Weights of a small transformer language model.
Training: a variant of SOAP for these matrices, 701M tokens, 5348 steps.
Each number is 500 + 40 x the weight over its row's rms, rounded and kept within 0 to 999. Layers, rows and columns count from 0. Numbers have three digits each. The size before them is the row's rms in percent of the matrix's.

# up: layer 2 MLP up, 1024x256, rms 0.243, rows 541-558, columns 0-255
# down: layer 2 MLP down (transposed), 1024x256, rms 0.217, rows 541-558, columns 0-255
# gate: layer 2 MLP gate, 1024x256, rms 0.235, rows 542-559, columns 0-255
up541 104:568469473561503544479534542418528515440531479400444485510568448422433504484541530514463492508552515512489532497417437525479486499533554437444476548448591490495475520480530459461470488564491513472480511494522489449524529449597558483504444495504511482506507510527507467505476451495521478498567506539568481414558560457483555475555458472484488426458469551535515470430530511498499462492529465500511492514518541441482477510518518499479478579507524545524480445552484547511454558412489461557476475439512555454463495461528497506525531536483505468550470525424554494536416498495547516533446445508462501436493511492423461488515560482506547533566549581563523613482513547547477507488475494496490491439466454488512508459492517532524500549517592540474582463487528558473568508407481503
down541 100:496557485526484484491503452528538473543473442485488522539533535479535460472486494543498507471484461489555511448524495415468553488528491493575523535475481497536542503516481439508549475503513508457436523490501526455535511511441496539443518461438518542602543508454503568449529566507501457593482499468484473479481479545564484517463439489478513525476494472452533501460512474468463479536510492468519522478481484546477438464526466447516577501436528512473455495518575473482423539525484481512507550526570531491563488547500448489487474461507556473475509535555484544463562498497425437459573476479464534501522524508556443476605572469509507519534456445427427439452498455496514428528603559492481500483604499428580522443537559471560472463511481546504439579504477509596395516507563523
gate542 092:496478499489493460475454560509384494493529538472563510457516576467440542427534475552568488587437538451558480467520461487482490451513562533545470471521485544535508553476492467503498496575461493539504538432465505551502439528509450476448465569569509537424493455451431468491559532513501489452538498520497483497500536497509487499430505461481489453602420524483519498492521505442449508491465532445450575634467528523560505517530591545448427493505527485515512491532513436557449547529542467553538460459475504485525510471514510501492552453460480479440544532481536504515417564495520501470486469468484495565531473530527476470515424485542460479506453447444496402470507516595477491486468501516528498481475475503460522488571499435451521494467454440485487467429451561465510519476539541
up542 098:433504506540526516522486591560421431460448532518455485517516468507467477545472514402489480507551533592485457536491510460472559483495424515450522490487477541492551544496523473471497500468534442594528533569494518554527517521547470476459500544486504499455519514484477512413523505466434553489555517559541525491497472433524530431522532470511487477519539464531510510537541496577454548494571526465553591561575520498520468489433504503476555452540479483473456502434486447517498486481622458532470501510476556475509501421549514429479522516568438457501544456563492459412416563522490500469484504485474428524507492556567521517493505517565473477473449428507551511447556488482480505584455488555491496546507513510576479534535476525565468525492558460476524489441494523545476494459433505
down542 104:520465517476464443460545476466424486517540450547529407485532568468528450559482498520453520535469471479489497494486465501444448483514441540532538573435520480519478469489573513444569471459468491506451564461470516489526487508506470529462490524526500557499536527452554620483508498508548540467512536519468415465493529551510514437534445610575454477489483511462474549514519558448513496496454473461507543510458505498498566511476535421492492466507569558500521453535480493482480499555431610553472529472471535387502513491588409472476493530485547509504549519517462542523533543443530479485529509506448516519487495505522481493457494517535494500496497450509482439536483505448532466408454504554522503464516439545563495447558620503568504520461584557499538542470523518567525452507494467
gate543 096:508487469528501552477528526599528536544584498474535498487418567500539438501479565560550474530549553599450485475442502523483475500463516419556500495502519424552428463440516508511593560502520533484503476516467559526492473491494451569460512512464488479527570422459506530536541491508554465551482493528476554407512505531498518426548469503478441530487453465535554534557525510481536591454485521475492528534495508528497397512482533602518509508475519476507476500546465482551512492500475491517533491531560500588535487531500426475508511511417434497498556478552489484529515534494412528566515551510475550508498548495488512474470545529470474439520486521489471480569513451439467514456466405503511511582468449545459508540569548508520480481526516498454479438439467470529547524560536569
up543 094:452515458472465494510534490507521507466507550596502472424475449574562482470531497548538525481500543485482510536561524516524502535445470534437483470527503491535567547501502517534422457530523505479538457507486552409505512469492425520507496484490491495490492496527568506543526520465499524512461474510473474518502493535517465489496537503454567488514458524552466420524464451479529504572443551546554537515435510557587583487457467511537448472429487543460402454432515549488523466503528468560441487501543479431540436518552518507565577463527455559550488542427495470526504533446562490511586432457504536530518461485471535455453506430608567443526489486567527528462497451493471526508487577483475455507473425455445475533542468471515501546510470505600413524479542523538464517464489475
down543 105:466529478509443511543493464470471495506485523504489484516500405518551555474487502496521440484483430476483525523516617534501549487469540527575488462464455421485551462488457483551501470533494518435490504557564513521474497517522578493481464462462504502543473522568533548476419587496460512488446487476440483454429494512574484527526508484580542510499453606514458490510557525511526514528483477506493570419528504496512519565467514487497566518436516475550485455498519506563555594515520450516504502561441551482503496525471552477411522476520497468530463487481478503543491480468527554471462464479546435517562462520530604462528572493555514417504563492544502614451491505570540485545551533471567524497544521553460551497449493474464511546482491433461514553521472490575478548499427455
gate544 092:485482465486479518508450536540498563560520517570515541479487519515560493523488519432477496470498520514516520513570496533518475499516436523421457506527530442469460470501527525462511524528521490493542513553474414522527471486500533480514589449507480526443551462486521536531500553488566501439495517425534469443544523515585502531542480547534552521531515500521440498452544520572572539511444528501488504448434504451582480513578555420573498498490582484440484520542514501494487457530531496596460578403515454460464532491548497566525533505561529550536525455482527483520445491435422480451485462507552547537540525529541455555511538448526509452480494453473519474491417563555497485458593556574476521549494470477450509396519553473537505457577466494508512486504576503488454529451527519
up544 095:477478481494524579508457474462507546467558564510467509507482525458525510516489525426591431582538484495522410512439482511480488459485513529440585489517517464583468524516466513514515517531620462457507536520549450449463540536506502543548491550515507539516529514461489540461467561532598419507518509518433480530508488504510476483497476539479507490491529459503571566468486527573532476513421489510479495523465549412518482454424489599471453492490514513445531520499476480568435549485550540494491531608400550511486505466542510447426484467492420474525567501483537473581454478524470524516470505503517518460426460508450449538489536506503511435498536532520494456584510511430499497441491457454433565416544476492492555557499495521521481476500480461527509482503459519460436480501475454
down544 103:529553509622506506504489592436488464466559568472435568553527433489482486432466498484455502480402512497451555460521496467579493571540468475468540518528471496490490560467482504460524522529429449569441477566515576562560511526469511541471502518515502477515545510544539531561494409499524493487479540543471505522524515555513488427468500435495507523550485534491471554446485490545530468534488495464500488548562504532494562541530458499464494549557504527484544544487458568531488430493521559493488392532492562495493519496504428469437494534560531457491452479483496500563504488583531514525468513498501523524504474562499669494477439468536533470538531552456512478518494499531520494566542571512548528446511522505503459526529507510468556497529506537582535512482519445499462577475472468
gate545 104:534512552487451538448406523486477514512439491408483470479415476446511539578585560502523430503459484488507521495493543503484509541455491477495534554437557480570513529520463508494573526526516582500544426536455543479507479520487549442508532467523526459577474422519470442444473523503467405506548487457564580510520540477463515475572514394503523435527542450478514504575500559445511512453534463536485449441491506565482470489493463515473457468475581525484493451488491520483422502469485493501531439465445438473513490491440458502491527466537524520561519495535519392498543458478495518486535441522506455397528538467457416523474495526459487534564467513546537519577503509453525517530483516472539547521478417467560512487502528527443528562533540513497496475460496458535528517547523528
up545 092:486509495522502426539601501470512528472521462492572466509572437453501494490532496454428518564524484562550476497442530459519430463517440561430500482509504464465582495447566509495411506536487515459457496470564501483542488484527478502468487497500508510510553501535429532498518456517518512536446510512551456494521540532549518521470527536580584482506490501473551472487416458467521486482408537500543549464542471455523559452619527538477518491507444460557492505516460465487456498486524492550510511559509636546504557460518526489547498478517557503494411511527523509519543537549512456454574456517440517523446519483439516480526460531459536434502495579427495540490494518554432468500512435483523432472485574503442541536500436472527543453467448537493513500572545541498481509457435522
down545 084:370450567578421593495500517467496467518421479467495433457504458510540548514556503544530490496507495492485497440477502491524501570525525447508455460488544449492457478524442467432483470434494510352487493472511474517486479530467499436529516471463438492480534452514515563449517532492518517538522468497493427482537522464536547525480481463473507491615509487523536403500495533504503524514532517449506488445507508517520486505492492429458440470396504439523492426550523522551437562459459486530563496451532517476483585488521567543488575466483510476467564505517458511488466479473555539446535497470525518420444426553481569483455468467534479487585509459512580483442485480444516511424538528547508534512474523452554540527487531493466467478493514533512530511466505497545444540498462469
gate546 096:599490375546485495434516505420536511556549503439429494516387494525423491482517449531540517588541471500488530478482579504547504465511435516475444503466453515469501541497462456517501502555574520515537432524480536498510519575457482530527456501456444509523434546475532514480510428451500499498527455512542487391501525472481494419471547559498509453546534530523487532555462517443438473527462495544478535488516518488492424518481416452494516489400542519472474512503457479528523586437510463496481504538458504534518532469498417507448501553467528494504456529505496555526522468480498491486463436517494545497458535538483520494503546489484434560519451410483478539503518542532526522473544515500527470434529516517510558448438523415490479488526577457482492589534546440495518483495446569
up546 100:594586475550531513529440468464519478480487513549507518474452484493456457560493386528479523519545454511423510541538499507516487527496604507490528527469540533517495475563596526591467467515572476505512473503463480560541442544469470533512495458494545584480439471538453534546473533442454468467489489542549535448540469513469472410557528638465528511539457515521450494486400538519489467497512513468492482544488552515511540501462520434459496445432474470498483547522519527451497484465542507565497512486489530538484469480599464526436497512532568472488552451588496481551528485423467476474415533566530522457473529579493497495473518492486480568489496444524489509423438494434548526495561479479574574477498505479508522462464472516522539469516500470508518530528525478479489500514444482
down546 101:528466547525518496480552423532507438522532498464510463570522502589548601452545548480509468480429456490560451493458514540432509440548494508547543585467452483549574457506461487464602620528437530445510552561547573467479541465467588510551495459489552483537542508436490463487520476457495515454477526406551469497506550519582516562460541484537493568489500535511528493546549558453528545510461536458499508516462441520464516503482548545487510530494486462473475437500507456484518497542393535462491459510506562453532480517431469498523472488503590523496521512506496470411507461499583474467483514550533506550527496463500539492549490556492514533519460568484549500475517524452499571556471485490539497484493490467506467564498550506526435447499489536510542492508485465508520526452417481
gate547 098:447523502502458499499535514466538534455514521544525469536506499484527495444483499540503462480476521419447499559432509521491498556552439511600457478502414519567494481467557488507472491496513540517437541460477565531515510552441489480488513519503536543511558451461483562480535486456573507558499437394438487561497440525489512519543461549376512591498515502491470564456572474536518498470557527534496467552501485521501514576446524522515467475517486457491490439422429536502461450465484552529474497550489476535507519555474545508526504532509512534493427519506487550475512481518523468508588543490462455466474515552494467474539566553441532526461553477565549534409501494581524391508511479483594508554447483444524456461511481531466531538452475432494509465474457542549435555456514494
up547 101:476480454498538474446527513538480503447551440532508434543454497516546469395504518367483561488464527542536549472455488499455553500461495459543546520448555486484429506549464510445543476477502482515489477546554441523473533485571561487535543485471485521495545532535453402495498528557497486516432578577581545454496533520465518453442517477473480433527585487473541494519442486478445500419520490473488501457512532542506508466466462567461545477518499472566487527552537452461513594540505433544484468501540433420497501526471455462492401500528506449558498509543518464550458519562479477456535489464491534604544502498502559527496556532510540416550509566499482499421517466468485496480452508524468471485566444485582495499497510484505515496492454591488484487490510517463533482534487503
down547 097:484463500497485466499510468533530442560457446544525525464461505462451459515473528523498478568532517373502482522501444477483456548490503554536416463475501483511504497544478472465478563430497523460541424491489523511532447518504436537453487467451433501506482467477552554497443492419567585429520472463394470512500487568453503514537515477499444583481487502531495468564538487586535497511406448526522448503495459492556552555431486511520471473509507508473456519432398535556446436531499473455550593525462500493532454557465560488495554468465533526436498453506508472446506435498482498552515596532490459478514493498523459496522512528431560501475552467489501510455533500549568428512469539487495475477444518547527442474457537454537502569500492439537481451442525528505480488467460497
gate548 100:481618408477451487414506501495457538537450452579459528400504494527512510474553488537509525532501480522514466504473473490475445541498482558444582436433494536457478497476540534458489523487504470533445443445503510539489546510581438509501451467437410486558499501555546543502466457476430500483533511525533491519582458495463496492554462498560530512485439483478538507491509477517548491459446560558499485520451538516529631442505457519476500572510490445467478496505537514521530408474535463515477404450562476486538539501437489483491456496494515510463491549427499476455518457455518472535477508510515452521498517558446497465524490567480554408427432493578526531503498485535496406496531461548542491516446472524508535515500493536495545498526486485469529534453482469510487506386531551
up548 099:477495523456522415597522506503469480483590529476497593488488505488399524546500484494501495498553506461489529485415478528496551566518569512542420491495473531546495526500480432494468479486479524528412532526488484466465509516427491479511509551505516447486519456545623551551495492481475466537534502509542452467568430463437558478520450448526529537490480485474487461605485462550483476481533481475526549495467448449480579479529566519502525475576487477536538443558489547536546555473488498479488473470489456457507433479541451535532527471558493549538463492534516500557529494531523489450479517481426495433537482388490440469555436518530468502385523470557450541486450522522490504489526506548568443489516521474518501410515479536424503500495584471451448498500474491485556457494466509
down548 099:482521433466537499516445443478482453492489437490501497544588524573501427457576555573567547549481487578552462476529506499447554516538470509496527472454560515515416568521526510526503544545508491508470523402458483494488523444455530500469533474523546521523472586465492550492436535548459451543520453557519516434445505469516496506414489516511486473514503517561542458468474470478546566516458457530464489461508487519448484475521503530527526495525454507508544502558524437486494545606546466532467519505500459457525519469505474507477475501507492530489517448494500500491525511553520478454488519487468437524581569419512543571517501451466537434586531418483480499542473507526537392474489583487501469575466459551484494577507471569521527478448541404499499532526459482504453488600548505
gate549 097:536503481523530585476529454432474512459440558547483466485495511512450529471487483480510557511434449497603536477415536556457509506548566517432565527453529543526443440450458435463488449542598505539524476525483593444447493433524536584519486485481453524490421487479440429521487565475507483553473479544551499539581520442543477489501520477523568528480533500416492478496504521494592550528450487444486520495472466429507515489491527500498462442510528496553455540466448499543527526545509486472561588528420539481569467501520462556540503527543553460487474514524521457524496503486487442540512489478472583490447480503490457425514487532494547492474504575482492535462487449480561488533510509492442566408501517549563515504441540527452522502526449553479489532470553475489454503490501462
up549 102:512478509436497517564499524507560568420515560388496576504480550541539507493599521524457417417443501469516444442579517519607498485498510509497500515525505555466529493464457547525507466500438486494539498505585445570521505499478501455492486453493495457464511490418509518491499474572505501524532451492464432476463501446441486543483500431493496509492531513519473467431501401484509509552522470507516451478482482477484493520515483529525512472494559469439513521486429503520477494474517469478495522508507481570465465475501527426548506466471529578516511606463570516469499530486526521513454540411492586520465501512548427460547493408487519505446496441569530501413483449527482556435473487504433392474473423475470515578493502492531512518513519519516555433509522542453507476483547520
down549 098:528494514449536535438497493495441491562420561523479540508465486462582542521507528493537571583438492456538503537511525548494470519480566508492658480538490528547458460588468529476494431457473467522475461492528553545470458454502554552520496477501548506491468538495488439580456389408488506449476487472499533486582522490473514476505532516456573554542436541516455553519520553463567532531504520511484506499484546403495532407506507459443480432495480508551525507517488528520530524528480498498501580516506509498516509492541463514491458539635470487506565541491488515525525506525544516507528546500410516505530474520510496450484448458541445493434485569488553458477524499465517567515548455440522507441508506509496531489485389515545566456490524495530475494474546550537506516476535508
gate550 106:565506519506496519532500520579434493524552493437529527576533533506561439541480425463529459536508470503495456455490463469442497477432434517490545527513520483440557515569529519424446434456472542508439464448420527500471511510496530511518487453532447480474436575475529415489549529485537491484496466581535452570515468524486450460559544503519516477540528516519505410428582513501446477506533426501504537474452472480551486533512562530484487522453549554495553460433488459439491541516513489502481486552540551508518536460477438434510564449522548492532527523415494441489502462513448486539512496552519474500505465435552523524453435453496495498442468465469504502424507596529540542516539523585478459454520534478517491585547503515533449493519546528588494549482468498518462412475508518
up550 107:462488464517458470462476537460528497533452419500467509470484496493476583435545522466499474550474495494505544491523471573542517573487553497569500376458505520578472513509418499473583499537512399475565525555587518523520549465473479417507545544475562492512554471520524591505454474528466577505467448487480468464473491517510544604457466472581427533478433512498572516506470466506531550464503516496526476456550499544442522496445532557483512475517433495516504527502466516512554453431501545451504547391478448515529516493523586466512433492489465525540486408512528529535538537464577488448513502490505466487533481496479465431531479500533510483495472549525495552518475497480442504487452491457507512491492527548544499455491492432432500509535440469485624502499509540509557542498493478
down550 105:489447568525473463541454493511493552564475510524519521455525527477522468513513588549469575485573520465478530448502492527437510431451484504513512543496517499470510522581530442542534464496463487426491512493536451521423518459493511481487527485505526480483610484418512512530562471491457530486481464455493539577545428460596438521493512487568507548438564486525477490478549485506499581596504490569491473525508508489534500468505515471491458483495522521544447551414494453491569519419495510485526503593505500488436499420484453505549566420462541497571561497579517498466486470410485451541481527559440441446560498556486507452483504460510520552472527411495455568501477529475486493565498453552466483530476478516526535524404543455506484531485476482518510492449564468466503447492529485
gate551 100:493559573475476491518432455498469501509486528481501433490495520462448545544519401515427539543488477509577454524573494514487483484481517553505490483485427534501512407498417527468513482440550479503524473531550540431478400531494499544508533435452517468522472505451545551555481487473502413499525475531592478447545514475475426464552519458546477488459504547534529502425481554549465547532517491494440532551476463512559441517506510514406541534511494444520488485517542425500494426470498485453534474512496534491512517479481446526580453547570576514510452444515494518476542490570513435463502477509528463439484442513463507506513459454524453516507494444529567483471543457556513580476498553485549491500560540525510556446496528503505474523469536499449500526479460567589446611495512438
up551 092:517492463521565511526593525541481486532511432509517569517493525542461490408440506491528557470521440442460482399477543498548498515401478458404467445562515439543475531464543497535493490510537484477483497519473425527488512541525484443486465569557469479492531483461438499546574519489470523525515489400434551536536488516527536503451501545513521526563523477458446495507509434365514445507472496477532572472522498456482490497471482534592503481523492543507523488502528460479478514501541516523474507410486530550502450543463550547465540499441451445526508536467477494538504451438452532489531522545512532451492543460563463503529500503516525568522541497476526515518461483495495499546527408492494469549443549389517419454468501499439509508513478517549494438560535409507580472521523542
down551 104:472486454504518510513491416547418454515600502526472490480443459486435554446529479518446522492515544411524439482452491550495451511486492539523459550518438541573439549457475506497559470500545505513504512567483507495560503524525523491490499594524463487465515513569539503477545477493571531525469459492479544478500523481475533439380465487544467550497555505501502538493567544543587485535474472532499463408451519548510505526448418523519499447567511541441514489494557512555483515522594507495498538406482455502495586518497561575424508545507474550480529510491518521538506523468445502515514468561498431513574485521486535515488511476476473480536479456415514511526465530533446453471504479495581416525488457534519586486510486507514519500515528536508471466512450571543562602527543486
gate552 101:485552461459467403536578493509571451527500482537536500416546478459514468454503449477454487547476537543520543472501491488466468501532469532584508512526482491437450530531464547480435486504470524502516537539437468542507468492472549458478558546557503497588462518528565476489533470502492485493522559570556489526481520511497518520533596502481513467437526498497451517533539481470582476527430517522419520502523441523460477531428532486502486396504521478539512459558469456510561473618489526489526506516575572556535443529450518463525499459517518473487522493539496520557505510471473504595450534488497444488443540626564447459542460502479444480514448466512530470551489488466527506527508512561462526468447428485550447482471530492457490583469487433497496514581471467565534516544512558
up552 100:478558457532558505485526558454468558503416434507393518410489447511558541503475577544490559468465469450534547526541421450520497572488417505490440451532507555410572484552531509382546545487462391489486496480444520475543522500514464501477463481484549501548511520448483498521470540526474484514495536495516556498508483509509504502495517530493500467424496498536524439551483509490516457521553477496459471509568539455566545485461480468488467445481442520464543518465542560425448578537480452512455521486531455444480516526460496512490503491508510464494491513492517480465515422490484443515453403466488461524556531429501450489530515557539557518488517534492495454546480505539470509528518465469464515455466388458534521591488513457525564489461478438450525497540412535543499524492555520
down552 102:547513523541523481556453537505480476514510528541474475480501469543510534498519536502534461464471435560483496504534530511571515534555519502482489509537542508500457541491481499505527491530525534478510396507555514507498572545505479536521522472501498518471509557552519481440470482421555451518499458482519492472505468476592521474544499457518469508454524511491552388485474484484458539552480520492529601526481518484469574491455451448473532571474535543554462519531453576508574504525477585469411493500520547476428549547461535548483487552493528524499510516471523494518517456451485473525480412539537605500505538478412649631471450522472491568448535426529482480534570510507547517516460520552443502472546523471495496481498492472541527469599505452458502440471501545527509458430490434
gate553 102:496532539468520502580469534506547533469494460494532476474491493489522529456524465503420543520488474479517457509530550461499544513458486559549572423477503491480476516522512501417535540568520472481549543475410566543459520569522546413395493436489488553460452510537407480482452510448502480517456481460570451530468508510459566467516496522503528542518496438502520446511538573492517493489522513569486544543522552547529517486574547539486507553449492469495542531472508439502479568508519499470540516533484513459517508538444543560477459543497528426471497543537514499517463401494529568480522538468484562444466484478512500500428445551481525480476515478430416514518501487417510418517517415482491527497452356447533482484413486459426502445453462466443492494488533537483476467505494469
up553 100:500517489469489522496531491596473578457423473536531497463506520439414512488503490557503506493496486515571532493468553472550557465522433594531481477477568515484462417507555470505518512551481553519485517520471462481532501568549579505489472481515499574531416459499424516488366482557457480536566448524504443489489518485470581475462476474490507453529531400470503496542499513522507481467498576566494502492533520504479520460567476413468455606495545539574469493474570456511482586544479489470538488489439558512621502506518496530499484499510528467490473434491513485535477466450490485523474481455487485522532498486523488486472458566470453520475505534511462505442470468507548394489496458485478449542486445462472455515473476544405450476479488494518503543456524448513483517576475433
down553 092:466497454588458500469550475505473458540476490523436441506469499509515506419501514487505491533521512477451551488526523470409422487539464515582503542465518526521579524478471463519484504527490564446434485526498483450534511503505541503514503477524442446490515479555498503527565492460519565512503519562455446535546475469503460517519487451491412485462512520431516480454494467492493473523430419485463561493504492496534537479405516559486550427545548496512459510571503425444546516500472478467443500510497438506500542516494509546509555466541431532525549504497539496541570590441517554504478641507478500525448457419433518527513488479507558517553520509489491502557522494499581558487530539571459620578510553521502498578519546542586503526539472462486531522548435455524511479498532520
gate554 102:514523477474561534590526475475522544477478489443504553399553484470554463521479504494453470495516505477501493573495498473502484467590394596511539572477474469518612479563490483499485438477457528458459424457479450492533462468468504491500516514551463501570521495519530547468504435486479511460429527528478481480485515489449463451521595494478502501526440509499507516547504510513494467491526532526506481534535490547482525534543433492578508376542485478420461501499479553485505551493440531462534562489478511392517538459470502561451503463520523481470534440458504515485508556514414484438462505530547591506520541517440547423487497502535450542538578555503474472510477476493432503562437487551526501510519583537507491528557484541515494496473467469492458462547437456492506513390513520
up554 099:525504495477518438477534522513516525476503489506495516536488554519478477386507480508480471539475506511560537509458544518532454524471391510523521411505508516506495561469551501476524462493486534491523479429486490428472469538527530468515522543519556398570457483496564439460482498549536549509527467527489480420541480544511439515417456540543453497536498491505519413456516558462542563583488507461548468512474511575486456555513528597564502441463506503504514587501472467476503487498436426554498476503516460477413494466509515529467522498488474555471471412450555461535454508466561465455477526445522471523541467438518485563454559388517497509570502447489504506463565441489567574497548509551535553527537472520506432597457496475535586499493513483472504494524524497512492494474558468
down554 094:475548469489413551565512469556513541434534577474493433400570497360508483479507495504474456487483498508471441473519450535464534482519491455490519515529426482538546504532486565443418497436424541519564477495552481561531465504444496528514474454519476523531517453516535624464540486487536484489531493516471465558573486473494516493543480488454489491539446490519576489547483503437513498451502494495477518574516445487516548495474464489473586494557552506520437470538472481543427492531519517515522446450493492471489449542471493522432553475460488549547544470447474421498495500551450508514447503500571492456488473482425521487482506490511456529435557502482542431463486494511463501522478509562521542426478601458530497490539475549474431470478520507436538546466466569499559476434510458
gate555 095:437486523488488462511501549510470525529477516560461527469531503435500493487521504517511500440492570533477499561515515644479538538549428593506536534510485531472435470576474574556485517491535466498533470474451495488480492482504546447463471568436514471447448536477487506420496508459520481561500524423468563477540439516483587475462468499521569487455468489479471500478541401519438484481483440530554520517451533584503474567538541468550561502574467471491501474499481532494522458521460559530487498494547439502447540498507497468441451452494497579416489453507517490486478522444559582552546443471500465551466433466515509502496512475502452442485484512520561512539443564507486447516509444501494580468487446456426494478528441561478516542471478496579469440524516507456416488484482549
up555 093:540499549584497468500502556512537537535405513560486502519472508470468433524543466492584428526511518497527476461529529505473477500511538507464542520537483488470448548493531466504548468502499463460473480413516483507515466490489540488557524467511484400483387570571391499567494460478477533551484460451511509507500501520519522518483527432558508480473443522452460505507562511467464469467519497508515478557511467410511506528528431547549534471533489520502460506470436432414506488544479563427525615499538493454437535514489486470461429422431485550470440543528461547515420383449536527511529541516507545445465520495563520510481515482523469499526474440518549471475485562460544511514466527447538508522480427524517453449529434444504509516474475538518490503505516473527500405463434527
down555 089:513537515519515519539483446445507504493593514561433477434543482482502497457513525466472434435469501501494505561577571512437392562510541487512418488576505576522510493514503472476499486488516494507510458490513442469481469546431435479479469577475478551491571467475567533465522497438531504526521571426542517400511460499497438572493495469541493500461438488465500550477463477537515551518463526444537497461513495445531485517470491534485513475504485515502441455491571503473474542445407511503469541532493479488462549517520483474530504434488436485499557492501555445501470517465581547532399522512533457562538491473473497507443485551514400486420473565513506491508462470522438476530496489551417534502512485501463522576511498582493452534434465545463575537481582533471538447534519515
gate556 103:475470461422527508530545465504473517440517453522427557445483483436463413502491412554479560506451531470478544470493405505498495485472459587497487491438490525518415464502588589583538428456494480518532551522498480454495437512501524450456488524453475478452375510482474484532456461476456513483499519469467427470505518418522496454440570485511467528484465472442501460487518501413451559473427454540468509532513502504489514534461506530481472511480492494522503379433548451499503494523527495494498584566496470478492447438495511554476471468515502571525507542479522464477496537567518480482461510456506447541509491514494491494489498440444446517519567463532466542486532414471531477530489518435442471567502515527557459513542450536456508467566516474550516520525506536558433538514440521
up556 100:531530439589493512484456524557542441499489529516585487525531483542574567513485501515554535526512500523507466554503550482487505545473573471503512495517512493520556482486469466463637545499509511602485514454534553490529524477500477549535547434498575513517522501527461487514518490546524446455507461518439585465581505538514482566547513528521564488566508509492520557570478542578527408546570504557534502467542571549498570543529501533390499529526515531476499581487438502505469443445477502463522460537511528431511565563516439451533501514445436508572511435559527497481582464462513465509524532609521550505541494459460465494475426485478528491504497479539582476560468530517504456467509493516512533481565498480485534516442508434563494508481466520475518503496518497516495491490518445
down556 105:457520508547516501492465520509571485466503448513567411493585507533493500502516504503549466474538541578536523569482490475447478580526519549559458490526533460545553496468486478492472437539487467512565478495507576597447478516510483491539506449490521513511574493512597527446562518483505548446512533488531498586514523493454495520412508454464459495494446488432530559460501548498431545466543531536444514498517509505550509462553459446499506504514517441509473445489526541561490486440480455484460473459444497471486489547473505476484512524515468550500455490495528452484479531410508554512578509497394494580472485489510470471522474553536508472438526449491447573435521597434444596484510593484452460497481477476459464467535520520453468480467489525527454557385454481509506457536490559
gate557 099:487535541442502463486470516500400498486457477550483522435539534440488499542546491558540544446467465448494539564515490572490509443483501451571483512481496476495563515507494452537437426521534504534513459474513493516446512542476545552467491426449540435445578493553560402543508551518454465520519585522541535502442559547552443484491502475459491503495498452441504531467466556534529519479520449502487481521423479476496508447481508468490518497454558475493506554506469472518461526448475492461467454540431434476443439550581440527495463484561504516462570554433519510441510498477517480532536444450536473568589544501510415474545516498499520455508496477539515461448608547530567485399498560496475553485529557509559453472493458487468495498505558502473484524517544479488460518520508412
up557 095:512543517478518544435414490550499478500435496452460471478551522482443480579503549538476498442529470488526508515509524540478507490440443493557497490487476513569443580460568468455533476544413539459489524466444464560459481466558495508453485455448525556494470512460441411536499513492555513525430479443474543544494499548483578486432514422476534419478554438507570465576518490524490465590587438529464497461515502472461543541532487523547591524483545453516509549519555496509521535514556547480407481559491484435486443512495467468502498519475560479511495514579522520507503489487531489507546466463552416516460523560518542451541527499525538491524459464536503464475553510458490493518548481468531551532535481511498481404542462467472412442466499533489502477492437577468547535487460468
down557 095:549533500548542403507473489456494472531534508517531538456509490558567468469474473497474487512555549448480554463548518608491506521549465527461518516450528560495430481488498502513511473470532513515463469433437545479509479532550499489479475562543484535499518453497487492504389433493595524474508443468501493456531407483522498465512498546546558416552577514558487478460466521416456483481492573502582490528467437508454458472478488471521506492603524521529505463478489473512542463501522446525504451470526430443461464498527544512563579459500526396501523563555497511537449562519516549524498490555573445450451492499523449516539485554379506513471520494496486509502487508476485457491454483505465434467476490503562498497499507447528548520501440501476444539424498397496520426500551505
gate558 095:469489519553467443502420469436461547528509472506521543533510534438570508490539464531499453557507500487470435513451537593577513549542490517511485424498494438433560473501477514482469526497531483476520486538509419512515503518493518472436466409513495482484588486494542535479540533448476482538480512469504479496468487515494568470506440453463493510522571415507460608467463499526530466536475520498444504431553542524475501488443421485443588474601510516533458415474508510459512416430569570527488455478553486403460472511501489566481497567499472589533485494502490504524567484520539555486543511465406538460519440537492485482420513531510510503515493467493522472562504466493534422448487473486479522453546482465541564468448519551502526496497504505469405526476445551498527537505492523
up558 096:556504534491453453472465535588463466485549532438504562476471515559454503496561517489536538519515479420472494557568466443564569485497538463530519507548461494517422507485469512498508513469474489451482560529572586447569466569453482540509505522521535503586437518551467576553480533410516434457476492550510528498492531515527526480512526497527503507492413519573514467464422459542490550493501508499539517493501402528524454569466482459463471501475517475480511555391550533462554567477411479566499549528517529541502375537538532515509481469491517488563473498520544463490539491469433450424463484549598488534489466542522509508525458485502482463517476523513529485510478546481520505510494485529532449520562523460463557427415456517485466503516461517486456492502523507581503531481571516
down558 097:537544538506532491490484558500497437462447501518502515517468523593474444480483419559500503498491563577512566477473545500436495588527542505436418583505490504471533450551531431471503546434523510480560502501474530516552558549491489440519511518420471532605514462469519486476550436483523471481433516566483439493475455519417468476484486557452552545472511538508544507534473487519498531478533505543505476555509461484497523434458478488511501545453466541465516509485541492462446469508529403583506508519540513497468536527508490473509524487540470466467492518484474515501505517540520488535568525560506567488467405440529509414554408458552472510493465413494444512502459542445530458421469481467540533449509540541464546477510474488606564510498532568521532548532537544487436523548547469
gate559 098:435501496510485489467483489518582456516526455454508524500493457514537450521516456505574488502487495503470552469506517491506497540521485484463548511514534493447536476558517459452568405571499518533499436497451549495467432494434420568477507526489516483489548569552524535513512460532510471448512491445528486546512530471515468520549540463488487456418462541544527586505497575540475513498526531512502512510519515512533485592511541511538490472442452507481528447479465469575545502441515456419546533503573487489560505440561558551507495574414498601494478499519513495521551522465516473473523452523493522496479534508583457508509510497538543447519494529473417538554529432533471529486479468431510518459640528494493427409591528465505491592424500516486550514550499423482474538517444539